config.yaml
n_head: 7
d_mlp: 2368
vocab_size: 32768
tie_embeddings: false
init: "uniform"
init_std_up: 0.0162
optimizer: "soap_variant"
beta1: 0.95
beta2: 0.95
final_lr_fraction: 0.05
train_tokens: 759700000
dataset: "wikipedia_en"
Each number is 128 + 24 x the weight over the matrix's rms, rounded and kept within 0 to 255. Layers, rows and columns count from 0. Numbers have three digits each.

# layer 4 MLP down, 896x2368, rms 0.0314, rows 49-262, columns 2304-2367
128094147142086167164164150103151121070099093164173114147114130104160107151095148123173117124170148137160127120121155190106111145136131168114131155159117134134172145127115112089138152088113096
126134096132148107168149092179136139084167139114117109147111140123136149126146121087102136114108144098160054157141099106103134148130106106171110117135116114172090103119126129156122131071132145
142116149095158126125113156099157146125159126146098112129125102130146160132123123094136073105167147138073134128152181141097121107130112136141160118144129083152103152133143128151141196122146137
136120146102122151167163116147100101093153095136122132152126120105120148120077154140141164128155129158132081125125107140122156139147146109155125114149139096134104175135109114128138149150112091
107136105119156134130132120117140132134114138134101162092159110157138135121114131133127123083123122150168104137121128103126114140175150124122121137154123167143111142083138105116139121178101097
117121127127133123133087116158066094142105149134135193106120066100109136102152143143149090149119129125152139138137139085110137072129137138137136127162143142157131135155167162143122117097127153
131123133130107116181150112143154123150153141143152119114114149145145130133139183139131142133168147055105147100101133051098103101143147125116116135088105140111117159138116146109110136163144119
081140110084122141142154132113131138160114131108137135121116106151121108135107128098182133151114130119125127111112132165128142157182125137114096139107146097125107139116117156158089190137153128
129135109119142129164120132137120171120146114128150143117152130111082136152104114088141150135128135172141145140133153158178119149123096109167136140156118138113149191116119129117099155074131070
103160142120150117102095095127096140115160135114126191141110126178098138094163077117137124145152123131089123140162120167107162138115142128173122142106159124125106154133115153145111064123080177
128127148100145112123148118115095102153176137120121110104152130147096159117128121130112111069159090134125130146111128160127129108114165140122180109136101105093155117153116120138127123130113145
131103134120171133134154124107095141140179131172146108168140166113163121090094123111105078122103160114110084092107118108132193186121107089122096184137102124157086140084171134141092111128083145
126158139131105124128168179166115125146145154128118146136132147129160158115135131120173157131125111148108122147116150146137157121126125140126134129101093158152112111144158143152047138097106072
109125171181115112117153108136145144140127135170115122125124101104117093129146148166086134146108164123115115109097166127107116095160103139078129165139106102094079125092136105166135126114120112
157111143126125163111164121129146162149136118098067077121127124205186114145119165158181110100137104176113126133140119084142090126135118131151118111121151137114114104143127125132171146159128109
123102103123161099123118147120139109126114124134127133194101136095120135122117097130114137102113124073169121210126143159157149101127142134145115090104132137131121110141119130129130114128144111
125133142106095122153128195137143133147140171116101148111147108097149142134126114134116138116136088117141139115117142158150143100149149111162164143145092109129106157164132128142124154112117166
106132135098120112124108149176116142183111120129115120122105157141127105153137137134083171129159067136096124114157138148136116123172129186141099169151171107130128142121105127132136144144135099
086184122170135118193143159196131165136114108096130108146111121141124140151103136123111162120148173149139125126107140155122100130107109178119118123118150145155138109142126132076150092153152141
111088163157096128107113112118113137170099106144152138122098145180131126124074148181108079107097134136141094126125138132134148104126113166080095145135170161126130097123104133137076125084134100
124176114142132090184138147148119163129071137154118144115079130173145149131155124141101116113138108141141126158139138141108083111109104151122108150141114124096124122141145143123136134145140090
108126118117145140135153109119105179130113121116100138132162104103112138164094080125100107140090133140105113148153101118118149094126104115107164175131115092138163125094121107161103081126152166
117108124097131075125089143123145149160152099117139132122079144103118140144103142101126136148143125076108139136115075124155102198120129087105135134116130141090112113120159102101098145103099123
124134128114083149092134148135112141142084132152117064119161125121163135101090125129132104112103063107113132092144171118124140144128124124096126099095115116151119109109115145114111114140112117
168140126146083134155132101108123114113116157115084154160145151149178142197079118089127164161079133128153110133156122095116074118106116173117108174121139180130112128137135095136165109134166109
121142188107122086131150176105149128133141097075154120095109108109134153127140123126138164133156154161111100085132146117100133116122141088117119136101151121155162146119125161185128139125131128
086121115097127088113111151189030104139165104148144088116118136113153162140108116064091108102129106158115151124131138145096140160160117102130142151156134097100132126161157177147106095149108119
080132154150152086082144154134181133117158145087089136129103059161168123113118160159108138095139096125156104144152133145114107159121119129137119157155172139143104140071131145116120118158126145
128156158083129119118103155153080114111100115173140159118102091185131172119158135137084148107122103151124129115143131196124171131112123109189129149110141128146106148123154112114111122099147124
137144173124170112064183110085119140136109141120131145137132137159143091141129139134120139126107129136108167105120104134139160109073162179125145102144120105075182161111145128142155128131143123
095125082122104128122089103139139120110120150076112107124126155096109130120163150146151146121122131179109136123105119146141112068138112165139118125133145143145122102125137109093103139122126108
119181150117127104191199140129107134147158121134154116104115138143136104078101116094145168121148109145138136161116128127150103118101162124086117132136113152129150105129132131150124142147134148
139157081087130148149144129148115124103144192154139132134132175105100121139096121132131108139170128129107124157125174172145150147086111142127116161116166128147161148081122175126153163129163122
153121155145125170134118151123178151112166096096146133140113109126124116151164148116130103116153128173112162147136144129133128133158096189126143095165132110148132131117094107130106141121136113
134134164126172140151094081095121158183132106130146138140143108120131131123116107156129143106109156116162128094106182137150131118134097111077155135136125146138131141093099102170140131119140177
115093118084124095101154092135082172118157138143138126118099121074113119135125118130135144157132120140183102148087154118148168112143151159089131143154150109111132134097100067101145116115147173
104150129154123140099114144142147123130129113160122131187157097111100115156123133165147159113124201118152147125165079142118145130108131143081090122127092122152154117143136164118140130090106173
114127099108119146118117158062113123135110157115149131136117141120114138119132138123143074150142112119141110107159089083126113127130111121074123078106159129168132132136153117114107105121155093
144122130154092094073139095117176104143137103097133127120072109121160142114164149133153135147158114102157159144100151145098061140154121095152147159110121148126112138124091134135135127115127137
150129151143142143099129148123115115093124124166171158100137102106165135116165130062143111077102090135143112114158147116093140138096156106092127133139151147165135194170092149132088118080138101
185130115136162177132120167094153141152127154169100137116129180161124098113117143153186165110153133196081087115068067122146143149125141093146141146149116172161076154118084103117149109136115145
106112191162094138166145121103163140124083127118136131150172136146077132151102140105118139163165124123124120139122107164082131103115189108127122135125157112166146111138117109140147145120110108
124075134117096152134102138140163134130110105128114136144128119102162105113148136085113166105150142078161121129110146173117138116109118157126129150117115131086142129135165151109179126096139086
156133115148129137148134130121106150124134096158118130125170106116101093173058120130144141101111127138119171133125128138130123109153115107163141146153145164095146122136148120168094122129119155
127102135132145118139129097125141140138152095144141139111107158107087109057156138130140111166130135137085126125085102130161162138109128077103129141125136142125081108160092069085142169115134125
122171148099158079136152108095155140158150141144109124118119079149128132162116164135141143142147114130119110120107155129147114107141136140118087124113140120097120154129120152121082142140152101
115118125117124105084070144129130131110121182122127152092113129092142113145146110094123106137108136159136146108091141132162129143118129130177113101138107160137126103127137125071108153115115119
168141124127070121127169179157112124087155155126127134151132139124139133124126117123156115120141130142141111121118120139181112117143119130110112109141116129114141166066137138123177126150130115
152153119087136091115154159128156156158140118106104148134099142061166153107143093141122100170098115134148153111099112080135115155169090113142129126116096135110149145088113064115136133131120154
137142080139154142066116203116087108126142162127101150129118104090110145091116161102103176095103132135138125104121118115143077130096103140091092123156136188110125148154125091127141144133153103
133165152111153154146134118169106149103121165129139137071133105078113109146097133096121130107154103165122134136123105122104106144139120099177110105142151106133126146110087084131109130137117133
131149108153112138140126119123114142114154096112115135121097119126128073156127165164168124098155060154110096111147146156115136138146143176139104162154154121133102102158153154100153162178108127
095131131105144119113119140150120166161167105142129118134103077107160154156141124161103120111123098137109109108133138108109110119163125164102173111151118116148088142113093120130118127123113113
106113127123124110079095123100110106095158141123145108087127111131183112104133133153135136133137158112081101131159174110140123096141153113076137123149161136107142142157142141129170145113117134
180102147122150130114157145158071188131119138136108124120179108121141105119125121121131124114160121134129090108111109101127128117093092055128116102114138122131129078139133105109117106118155059
134118170165173086165132117140134125141120148137147111111115087125095147139127127138125131148124116103140103140145125163160133142158115101134161039148110162134101116148113125127137069114128121
116116136113149058143151142119149126160106115143102129122145145106110089164083128155192139085128127107137123123153118127130137150118161114103133122129145163140138120180127198131159131107117149
126177150128075084172140071151152134148117094103128121137113129171155161102130086102137114127096129161092138120127130105101119149109154092163134085120078133118162132156127156157079179137146137
160127133155141182138108104099121163098160132139111082182085126127132146107164095130091143100082140114155099121094145130123128121122136139140121121144174122100187074074114130118200153128125150
119168154151126115139164129160133144073118138126117144157130122126151143138104098143150171135108135151188132116128147099139166166129124132128171105133128148118144123131124091108106131152128088
152109141136159100131148157127119139135097150189134127129164116140152119142114106130159167132074104099145149138101130138144116133118108141107094113130129115136135115103143152103101135111154115
120159131125184121144133147112098123168141160125119124116118122146109130142146119168132130127159128144152087111147124110112138077090113110112196142110098152131098116135144099138171109132106105
130098114115128107079140159112180140113104129121125138089177116131126120111116097174152125128123093140112135187124158123139116144129118101190118088110085147139145151106106129119094171151068143
160111138142134129117108114125135168118187126075130071150132104127082162174099120161121092106085120154148108117122105112114104156128170145166147115110146129168151100102122088138132086116118171
158201184116124121107147121125145144132158143140151136125140128110162143171174121132136101109128153148183125125092155114135114145152132114123108110153142154113165094137122118177167097110108155
135152071145131127118131143140139139142125139179135162146159149161119165108115138142096127136147126159098069147113122130169103121120106149112107126103183108147128107114116159073125161129116113
107137130136154130142134170123125127110146116102150095137141125151109116124155134135108163171113227138149138118148083111136142093129103132159155151120134144101135123109145130123118136113078118
064165122153105061131141136127127128105121125107114141126119123160098130171118123133111142163179147153149105127141137105127101146130128111131157119120126128140137126133156132143104119124150106
153104138098156115112137135110103146159145192159137133117138142133111125118151161174149125155164168152153114109155139114107112139166128106108101144102126120132113141145149165107113140131156097
149147119153136157108110072111164116149103114116102126133141081155123112176096148109116115137140141148174111134071102114118109080120093156137124163121121162094130104100113104170123135119168106
129139123120161108130125085092161109137139152145115120143118130110130145121145140163115109174162075136139143124135126118169143091099112127129147137137137093138144145131096126130131110121134166
145121092110113128102133123165158121102152148111112106128166120146165116149172168136137111129110126110106088121137137164119118171184136133107116134110111143120150158153173148138157152146133155
112175065123132123114136162133175132115165117134122140111137107109090114123168115174166142104131166114113134115133099108103143153147126119117124111159081114091117141168123184126094155113121185
134129081167122084115104127182146118148140123150145140157104112129104084117124134132107120102164140135151167090122131105133162091149137148116116094163137133176167144127125084132147174128116106
176135104073136142117098156126102141116088155134155106111112152159129132120134103115099114133120098111131140152112139131143155121169127101141157131137148110149119142160123119067143118112148143
103129105084158131102129143124148124141139105104119107115109177115143078088130176110156131172125171139138088144111164154108131119097140106109120116142091132120153113113107134153170123126106128
131130099125112156161152129120141079081130119099140132143123125156125111155117140132126083150118109137104123148101141143102085141141139101071122117118091149118074085147114112076159187106136141
160129142152161158174138123121110148172134116110158129151142103148146105129140126155138120128133112115107090149105159136141129144131115080119142099134070096139151140171125118142125156156120110
114155128162150119169113115142135142109137152130158129141101140147074136128132131162099121130166128135113158124141146178107141142146113101142108084114080112130110124140126081138152114134096136
143114083120148125153168130109124137112145130159135140114132122156124129126125148147101133104107101132059168169147144143157093106111145143076110176102141146139131092154110141178160109131112162
084107178149187171106144172124118131138150063125183171090108115119142147138120124117091149130129152170151128129123129118164147129120124126132139112132126132118134157112163113109158124160101158
100077146185117065133116143165131129146134132139103128137167114106129113148166125137118130130124122139134122133099115124156058131128145110147191110122141110105111095124156138141147145138108117
110140126095117136136129134087133148160143120111143127149175116178127112065111093105118167133137123165149107146055143143161148136139139112126109083110053097117128084141111086131103131128151096
132116103107121114139126146121153118146131143102139146097106146124131092138178121128161129092138183139149123136144134137121167125089126104108106133145138107154070122125136146156109129136131121
138147157100128125160144152111130109131093138139165106119116099131108164145108139166118130116118126094125089090139093122141153099135136100128137174154144096128117180138066140121137101145129139
099133133101122144128141146064169117143152121152081128123121133115143178136103120116123163096117148104162113130123160129143140111120164137076125121161157137073088150128151122141120120136112137
142103115097143137152089116121099119088154123141164134145123148135140131158133137108126124171131135156089079143116151165109159136116161115149166083190093112125119124121124154132131107105140117
140145154131117156115154086118134138076143134119145126151100118126099156131143108149118140132099101128114126133141129145113148114117149127110116098101096131160155145137108110123142135099168124
110085115133137153139100118138104154136088095143133135106065179149138178098066148095099101141119104152145154109131127128105122132093136176091105091120149136148139170196123094080127135116177136
115141145109119106120141147184101126128116130089111148138148157152161128122146119119157161172073123123156136114117156104106090161133093113141096155118142110143168162128144111086141130135138157
134100112117124159139119152108114145108106128129138128122122137124116174126120151098112114093166110139114183131145119132104087104093119127071174133127119085128169084123136146150126092133115092
105155107100169117127170110092144144087114105085141117170178103124160103156148139123135123168115135112120138131117136133123106110090132118111116161112105138171107118128075096144102098122129104
112118132172115149154134124148124120165163109163103128087129153134152163153123160100160120139133168157125159123151091092138095132142162093126128105094117129115084146122118176165110170135109114
118120088126147127152140174127142106135123151095148194121121112154098118165139111158161146059152149145112126145134109134145095102177165132148120111155104125142123097104135144172091120046109121
145141111141125098117124140161130143081159108087130120170166126178109192116124124112152116088142141165106122111150174112151145122145152138122145150109103124141123134129135157143142142143131109
145138114139140120135116094146136118117115139124104092164131134098140176124116125114106138096116121129164110140145090132169133104109124159125107115138101137093100141156108148119137093158128121
152133146128096149117113085121154146119117124128156141121131129092122122127121146123136121136081116136149112106150133138097114142124112149139142108156155116171115173096150164151109156090139126
139130111134129148137109131123137136130130141158112112137107127141125119145111143142083133131152104076131114130140123111171146167084145143148120130141141131166166119109078168163149158124128121
088101130130123123112161123122156083128143123168145156168169094160138114138109139128134122128115133131084079142146124122141158119123161159153071168121134129140142107152135151089120128109135087
128100146106112105162134152112138186144141167093138099136142118105115122135156102151144109085154133146188115133101116127142134172153133124140126110172119090144129132163120162129131111152124163
122061152106175068150120128110167090116089144121139149121143149149157124141090132134170102128114128085121084140133109119105116105128115134124136141145144119109145121090136140131121128107142111
087139132131146129169126141106133128092129132142139122116136140096126125152115056152145135110126181137148126127099147148105134125156105122115135148113127148159100130133131098108150124163142116
094129124134121077193126149121101109137154134100205154147139171111113127149142120115144115137119158120110092132125096114108134151107128140150161095137095152162133124134157117138144129135149112
129135090167135128121141151126085088164095115093101124144138090145131125141139147113151147118126152095098102116159091122126135146127091109111140134126127090074083133104101121127118196137110141
110160137122117108091112141140139123122168126164104133145131112154096070130067151130124115137107128133151135122134145141126143087109164117159136136130111137116141098144115122092152104138131111
126137098159130125165153132148131143134112138176134120135129145115110152126137141114158132165116140115131092128112139088105125150089123076094133176180111145101141162088129121140132138128138108
137178152150087098157137128139128102124130085151168145137122115116118150112131107150131151084168146061133097131123097110118139138121161127111125170115143147140141131123129143166117105091159122
113182122120145167097146107112160092130131147140100112122122111133159085153169131148141144109128124115161106136132126153126148145108146159118162159164084165111142139131080105103111104142132133
133149129070120150138077188138148109132165070139100085141146163172127135145089132131123131089124153121120137185117085085171155177161134091124150125172127113096099173125136118131104143141108151
112145168127136119131142131160162139118112127129159122120095113119183121135150124167149105142050188179142122140125133100116129166130141156168160158127141102126140132158194203149086128132136104
116157105144148111118133106096127115111147123175123145127120127097154153109144139119146133136143137168112137118151120131129101132104141145110103133065127087129087125156136134130143159149123120
120125148115131118123104092114104144110121055113190125166095130165140101104115128129152102129124153137141112161101137157094136157100150130185138115158088121128126135134136132138135137160127139
155144125157165122137083129090139115122168089128167097126103170125085139131106152101111110122128124088126123064134135102140145096163121190152143110098108126135136125120163130128175094125117088
138145149152146144146128146139153080114103141136114126140137112092129109104082107125139111113171117120100102149147130117136128162117130123109125110108098146163117114142129146104135149135155119
140135155118100172134094174137134125146132097169125162072120135121145127146131126137129079159158157145140130126106160092116129106096164118103137113122125116140124194135127125103112160127126106
110160141105111123142090106164156118154172100131155144132142165078119150119134148121151121094141114100154155137158124129128115128147170143114161145134110158145125090162098121133124103153141183
094152176147129095151141141141105109106132107168126121159152104154126130101121160086130143122125122085108133079124122140121095150136125088135168098118133124157109105187119100162111122121130130
114138151161139122167149121099131144155050108110140105166138103196166114108166158119142123135122164137093131107122134144124146133132126131096144160120184136131129163153132145118103129089095113
099116110184120128142141102124117112104122108133122144120127160125120142095073116159164102156145143106133122123103142121142137162127118119145121084138143145135130112125120092093145094144115145
149176138140140127098138132101090102147114154179147098121117143139159082136094125154151141099137159140109149117135144112124142118146123161132122147116132155115128140131141092123159146095142084
113161105116115087132120108146143114173129088150162120158128111195090146099102128115141145147099157114096130144093126125147216191150119118150156141081125168102092134112122118124128110184141084
083159081113107139116150123109114155139171131130125136150112132086150111144120130166142101194176146145111131109135132120124138119112083126117167136100156138084127114136115161113077124095134114
163116094146116108113154143109152142154131145135145161146153139115132102118109130117169146135157091137089072143159120114150093135117141134125121114148127153105097137150127127145083110138136090
127127093117173130165113138071099115126110150166124135164090120105134084142100142189084164094107165149159118092103059126148106113136156105092102125117117158145135124113122156137146132091126112
090158122084152121149134123140103100128099098159145156093149125116073159133109146128104181129111142126099112109118112124124185121090093156154155151122129151126111131162184107144144115126113124
115117121107094105177111127197137090132115149139130128091106131175129165091150149092112110143152166117125130103149115117127142131152154206119142138101112117176114191127124161154112137108142139
127121180130105116153149161139109098107110153129092095118130158141180096112113178148147134130113140111109144108140137128123126106154135150176126113139150170135108150094139124096106111165111115
143154143102124154089144143170117103122086172081074119163134116121159146128146132147098135161132107130127150138150137150156138115148142159167131167126122142148117093145118131123143154147126123
124130111104159112141155117118114135149122103140122165156105128127096140147090122086116131128109109066131146077137129141120151114132134099108132119118156137161188162172081125147096074159161137
131130133125070083129101120122124123123147139128110136115166115131127104168127150110167106138122128071114144155135123106112094082117128130097165114110123116116137119168115138152103152135159143
153157086116098162120155082159132181136138126151087120122130122169107135125128155135125088121144152112146089100102118119102084108136115090117135127105093108129126113151156120138138147144116119
138181148158138142143101123170060117110136155118186077121175107157115111099106152162142106120161141157107172135136114147128120125148090173106139110120119085148161102107131120083137119118172091
094129136090146126072131148112139123148107126157129073165105104133172075150095152126133161103130134131129134154101152159098117095110108124137121109144145051147133117140091104132161125133128119
161138085129175141112127123101104124142124164144141132141079167127127167122107128112152086129137120120178159150108152174089137113102114147127119119107161095128132115132116116132106136093164121
144090108143150136099129165110111149117099129109121131107164109139097135139124133121121121147115147170109110140135115095128115137117152122114121141120116123148101127149086138140168137105145129
123113131084144123117105127104080129129114120158165125094105123157103123149109155140140125137078121134131124092130122136191143092100116117137132152128133172170139139077159117161132154162142138
129160104125125119113145122107122184125143089157095153134136170175107148093100087147108134109142140103114124149125093138171147101106099102145100146147130109153117155130129106126166100097121098
117108120151123143115143166114107060116144096141086130154151120106157098129116110154149142113141146090139127149153126141130113072097121106115140126160094128093179136100138127119162165143141112
142134140138124176119085157176089133105081105120114119088090133094092128136109149114098168087110132068153094126130173131140131125114150108132126120093142082137142170120127175119139173132156151
162126142164101116091170118114158175121135096105136154149117164110127131123165110201126119137150145152110133153125124120137104136130124146130147114135163075124107161081085090103133167099117138
113083126137090126116122144121133140152092135148123092111137128116115085102119089122151068136141120132119135126140133144123155118125106139162132110109127121132082144113078165158158112142158112
117112148112129133079096100125122128129144149125097107158160141105184100165099147097106107124090129121149122142167081122144093130100165166095131119133140121137120131137139117139087153142143116
142137131081141159110122124148125138114076106165123117137162132138131131105101125141133156105169150089142102122110123083099080125170113132130160171110123104115131130172120137137143153125181130
126149176136129143116158115105102100099097173139096093157149108146132111158130091163118146130113116154152118149155162115122101130093190127193115151150151146124133108109102147084098144143139105
126117104127126177129159100121148167096132129133113162081166127128122110149072097116112179120096124096096162090122151148125133121111136144147102126130131108165136123124102108091147090104144121
114164159067133135134094128142112128105100161078144121137127126142141093114129131075116127136123120121137176114134133156131121086118164151107150161141100167146140121148124161111133117137153129
165126128134150158117148095109096102159157134134112113103182106124115110072117142172140173122141119130105159141106136146141137122104134120098141114137106127134160137072136134174115115163101066
110146112114140124151129169101104129124112107141133105150095128133150131149128075121116172148181144154088135124142139110126128094131125089087114078091148101174176133138100138094123144122130087
126119144127097105126144101136125105156094105141113100120170090156136143140161125158169141147185109168123143112113110165088132133162149098139136167145140105187080090077160136077109121150094104
144172170128200110123126161101113085128100101124121149158128149126114145143135155179125117130166165141160141117139105058113153107180136115139092135146127137097157114127123125164122161162086126
132121137131137123156134143101098149105172145180128099130111121176129112122117113120103158124128152106138136103130124107158112099168183121115137123123102135137159114158129155142174119156153141
113137130158101146136129147135168118089139128146119107114124124070094157165155127104109112127107133105120189108100136126140158155140162087145183163156104166137085104124125122108166118132116133
166135126141160076123112114104117103144126095137148103137121131154130123113085110113162101109120112106128139161157086154131140114115096149120148138149108143112120150133148100120129130129141123
150125143142112136131139081148133102123148121186173171116172105105126141142137120141153124058119073103131148164142142108139118130085149119092124130105141096136117105096130104123116135113094102
118107184168167147109088148142104097130130127111138132144150119119111115145121136166121184141156141142104142142093122087173129144113146137146127113146127157112112127114104116141104128156149148
101127138117124152132131154134138117129090123157126135131124161156115145108149074134103142123153095115163167141155157113129149094128122112134117118143189096128162056117144106147146130145154168
181115153126081134123086101121101114117169120112149155181107169111124108133123110112144157105153118113161099152081077166128152126106151134135088159132078120178119148156157144095183138143094163
142177134128097149147140110098103133161106115100165123099089123102153118132145111129143149142157123130183116125184151124171101111072131154141154137135157201097155131146125091120100135155142117
124148181168120155179114099130084173145080165116163110108126144086121144137130125162121144183106116107120153098050123179094109099163134145129121150144085135139110168127074114105167120129112114
124133161113108132087112122152141124132124115141118138099149127093112131065109152110092114138138127107130139104112128122114144145174159087172142130118092124081121108106167108131132125172148119
131109124144121126176142108116083180110110129121080140097179129098106148148112136121084153137141140092128157097146142153138168138136097165142096104117142146148126115143146125144124109110089144
097099128152105107167145168153149146120144137098121171110128181133117155154107136103128160114164119163126143128158132169135096078144148135129102152156113158136162118098113129151165112152091160
123156158171144163149130122155114176140125153135145106156082119101130091134126163113156134109105119135081120102173163133171167096122118100118135121124103098168111158121093118095138111152132096
152085098120101125096151113179123123164137118128128088129108129146128119147124167161133117109097123148137161145102095158136128119166139134139105107149154106068141135146166131117114137137118161
094137144146152155140123136117100123125151150154171133104131096137113084145101152146108165128120137107124131138145113122171108141160116163146122112141149124144124106132192163166161125146115145
152148113131083110139135089146146135119141085108136137123127167116109137080120157142105126122135132134150144169127135134148140121141110142115129137113126135126077118152135168108105129141130116
113172129161130106135078145143115153120112119120088156169061105140174192152095121113113157139145100065146202165118127133157157124153156152106139105057087130103156128079121099125156127165139129
098131184101157143093136118137128082166123131099111151110115103103121115126152149128129126128162114189140100153128142158116158129091163139132101129121139142130046186115133085113136091139138166
115150121145089095090141090114167140167125104130100128147149146124159147144109101134132156106071157138108112073108080167145075130115113136131167110135159094109149113102104124132155115164167114
140100139130164123119137097148112154110090142165116161145108135121109138101190110134076128103098125129093115116122131137141090083164090147083168101151134133189171122101146081090153140109147117
125101137169081119154139111073110163115151149126140138102113161134137152094124157147073120158142125146125130107140166153197120158102081112128142117122139131122140117127108127140144110155129140
112107128106153142135115149133093113106149117137138145138113146134126126093138152122113103162116108134128121135106136117127136109172071146142118110138156159097138188085077145172149078154132127
130101140123099133124100087138099160127130124146147102144076113155136133089152116138148100146167129167122156119130138149103181162128122169113105147126128051105160110094139115112128100149106132
118115120152145097100118155104164174117124175115145141126133093131148077125065130125148146157144125100125100122115119098150127154143102139140101122137086120155157174081078138127105124163121106
158099092136115112154164156148136135085164104117097139156130113157108102126121137118078108087090123122152135160139147156159129160134136128155094173124176093102104147137109124115133167153121114
116131151129116089121154138122159137098180137112174106161157116146132115069172150106125065118143103118122126147175117173129110150130120099154147137125104130129150132115108143134143137141128117
174089122081124096112108129117124121100105128128124195134167116100142148175133133088114069100125107143132156134138146112156120118140140094171084109093110167128134173176134139128139127130136125
130113133142130139116136141141114132108098151126137127104102129090125079113133138130122154115148156134116159139148073097108157135087137100146110136154119139093111124125164183114128138094120135
119151150111135133129112134164158161125125144121119150114125111132132156082118158118163172070129119129141104121164108121128150167088117134135094140134114171116089125098097186144127128159110118
086118133121102128134115131137154106156147150163092136140152113136155133161102133083145103158151113148135135126144084143120115160127078144139149132188097096146178109134121117149122129152166132
098107145111152101143128138144105105132152126107120119106115165092100163103110123087148213127158143132147111146132145131157164132139138099120113165088120108088147152195149105118089160106160104
158142138155107146166116124116064128140124122091103159170066178143135106119147131121163144160101155085117113137151146179094089097091131118147134167121142135103136153130121091112150129109120145
127133156108098089113131124136116130148101124082179167103182095097157122103117094160120146110111114113137105125131105105123175101115108153116105118146151154141123114111138140129157119107135093
102134193146134130116136160137159149119142143150106148133117137122151124116126148138175113116135114181149128112108168114112162100166151139084134124165150114131097140162149121093138153133153137
031108125157137120119160120164142135139156109135102139130126124121120127123141114121084123156121122146140128126109180146168096153127125084148133124080120109158136132119152121126164133098146132
121151077165117155145091177108110127091127194173169131130140163163126125093134157139119124111105102137178128115100104110116171101102136144105124136176126117126142174090087107103136137128151069
180111139128172190168123120128137138132121123124085115103167135134124169142174169084151110140160132120136117131178149134145143171108148152155104126111098124118152139107093122131139131162108099
154119190152125110147158146140134130094138114172130093184120099138161152088109158132121051070130117101133080122122099110120164081111117089110127100115136102126101146155142113100173095145115096
129170134114097136146112146107125131147122146122100145117137137154123180148124091093116142145097123125116103129136089101123125143162100125144164154141117145136095135096108154157090159108113143
131125111131127142103115123111157124128147165147142120130100116098165115143146155120138116151078095130126112118139098120115150120131153129131177117160097131121089159125114136128138121144076127
151169147192122127125137147090137154148109149121132136147146140118087128104104103154103141147138122124105149125173109128095133142122103141109090108138148137145125079129053107200140140119120170
147157154113109130128120090135131155161159116116154140115123136122173158118106141146146088140160160120127141175106132104107106111110119111115091088132108137127140137143103105091131147152134108
125118088123149115149135116145101130145140111126085080118103117156104113122104120145079131134097097124146137155129135159082145133113143128099104102092093083127129114117138103122148102139117120
126177114137123116110141103153171096136137095138104142158111118090109161157115131101142122154128118114121107112094151111118144154135146125160113114137136119172144150119180116149126102130139133
154143140092148172127120091101103133134130117124143135159108143170107171135107116103109169189094127120140143134140124125138132080125136137125109150119169148123139123120135128120122108135109147
088084145079136116165106125118099113105118154137145104098117095112172130102086121129134130087175171075124122092101146147149116129126160115133119094128089138106067153156181111088137135145142095
079104144073120175149122130144176169111165098108134138108125157100126123153116102132095117141110144134124099150098144085142102183122137122121132154100106151094136167120135129125093129101100114
092145133142155130141140117138117138113169118142133143120131144137166147108100136106132116133131148099117131111120124164138141126112180150115138121165093151125121099128151143087138129126150129
160096122119193164085125087146099109138139112143122082108096152151130133121102127167155098128141090146095121113137148141143158115157119139104134104112101132131131139118133156134152128144138134
159139146124119107140112105157162146099126116151103121138152163114158116150120101144130125170194108128106084114110142146129114120127083165173156113141119116126061106112095147148124151159140123
118150127155096146132167078153114150094136094121163116150142155111102112119155136126112185142106130156132129137122106112116103120168141166122147141121129127125130098141137144149081094116147140
144136117106094094099160145119071168130134099124120145092144120103127127155082129156133113142143142089125128101119114134174100095141144108087126185162140107129126122073186148155132103163170103
124120124116142129148158146139158157159092103153157171151159115125144143104138141110118143156175149113126140130158132157117136116135128125146073129127164120104129161135160115147135103108103104
104101167150142118133108131156128136123086155151145165159097109116152119110155154109084168100147091159113127155124145156172162136108138115125079185138111114108158140159173126125141120128143096
127124138116105087125152088154148093121123194173134139124140147122162089091128127138140126125169101128137118102123144130132143114171140149137090118113117101137178085120140147121112122132157126
145147121133151124148108146128168088148127131113105145091109116129099160110152133122133112106145159131120142128133147166138119162183117124153122115130123130159135094112134187155110125124167103
120110156085116068092120109123159131110134122136146159136177086120134150090120052128143087109091132162066111150130123109149113128124126116122125111078183118156179079116090118105154128172119137
131081094146161129183174083112114139172113104179147119131120118148106130092112142138111147158154144185129116076063132153114110112157117149128075114141110148121122141134103112146124102095135125
105159171114129154069120147180133117090154130089128132110139096094125148104116136105105073130104118132124085123121107124142120148128164156145171120146137115130123108143163132147083139121145130
159140118121129161106145164092120123175136102131166125099148100118132130117172085165108146182106121128119143085158162088102115108155164181134148130121121102131167118152156129172108094130154132
133085102156122125136175141099151123132113112136160104144149121161112092161115097153088133076104159156084103093207123137102118097101110154114123168135131147092098135144095141190124157145141094
111113136132116115160112153079123124111151106128106137110117109151159135154105099109153097129106093124140135106136112126165137161134161139118092119104116139111120148166122133139146184125125114
127111120111123109119147145143132141160160122129100096130148102113132108137117119119151138085136098127127117126115148127135147132112152103140120135095134134131136140165151071133085115123113068
161086124080098147140142097124120116144166126140134125120127142130101132145090108160118136130118113085195119109101165122137097089158139157141108094161163094135151119136127119110094142113171161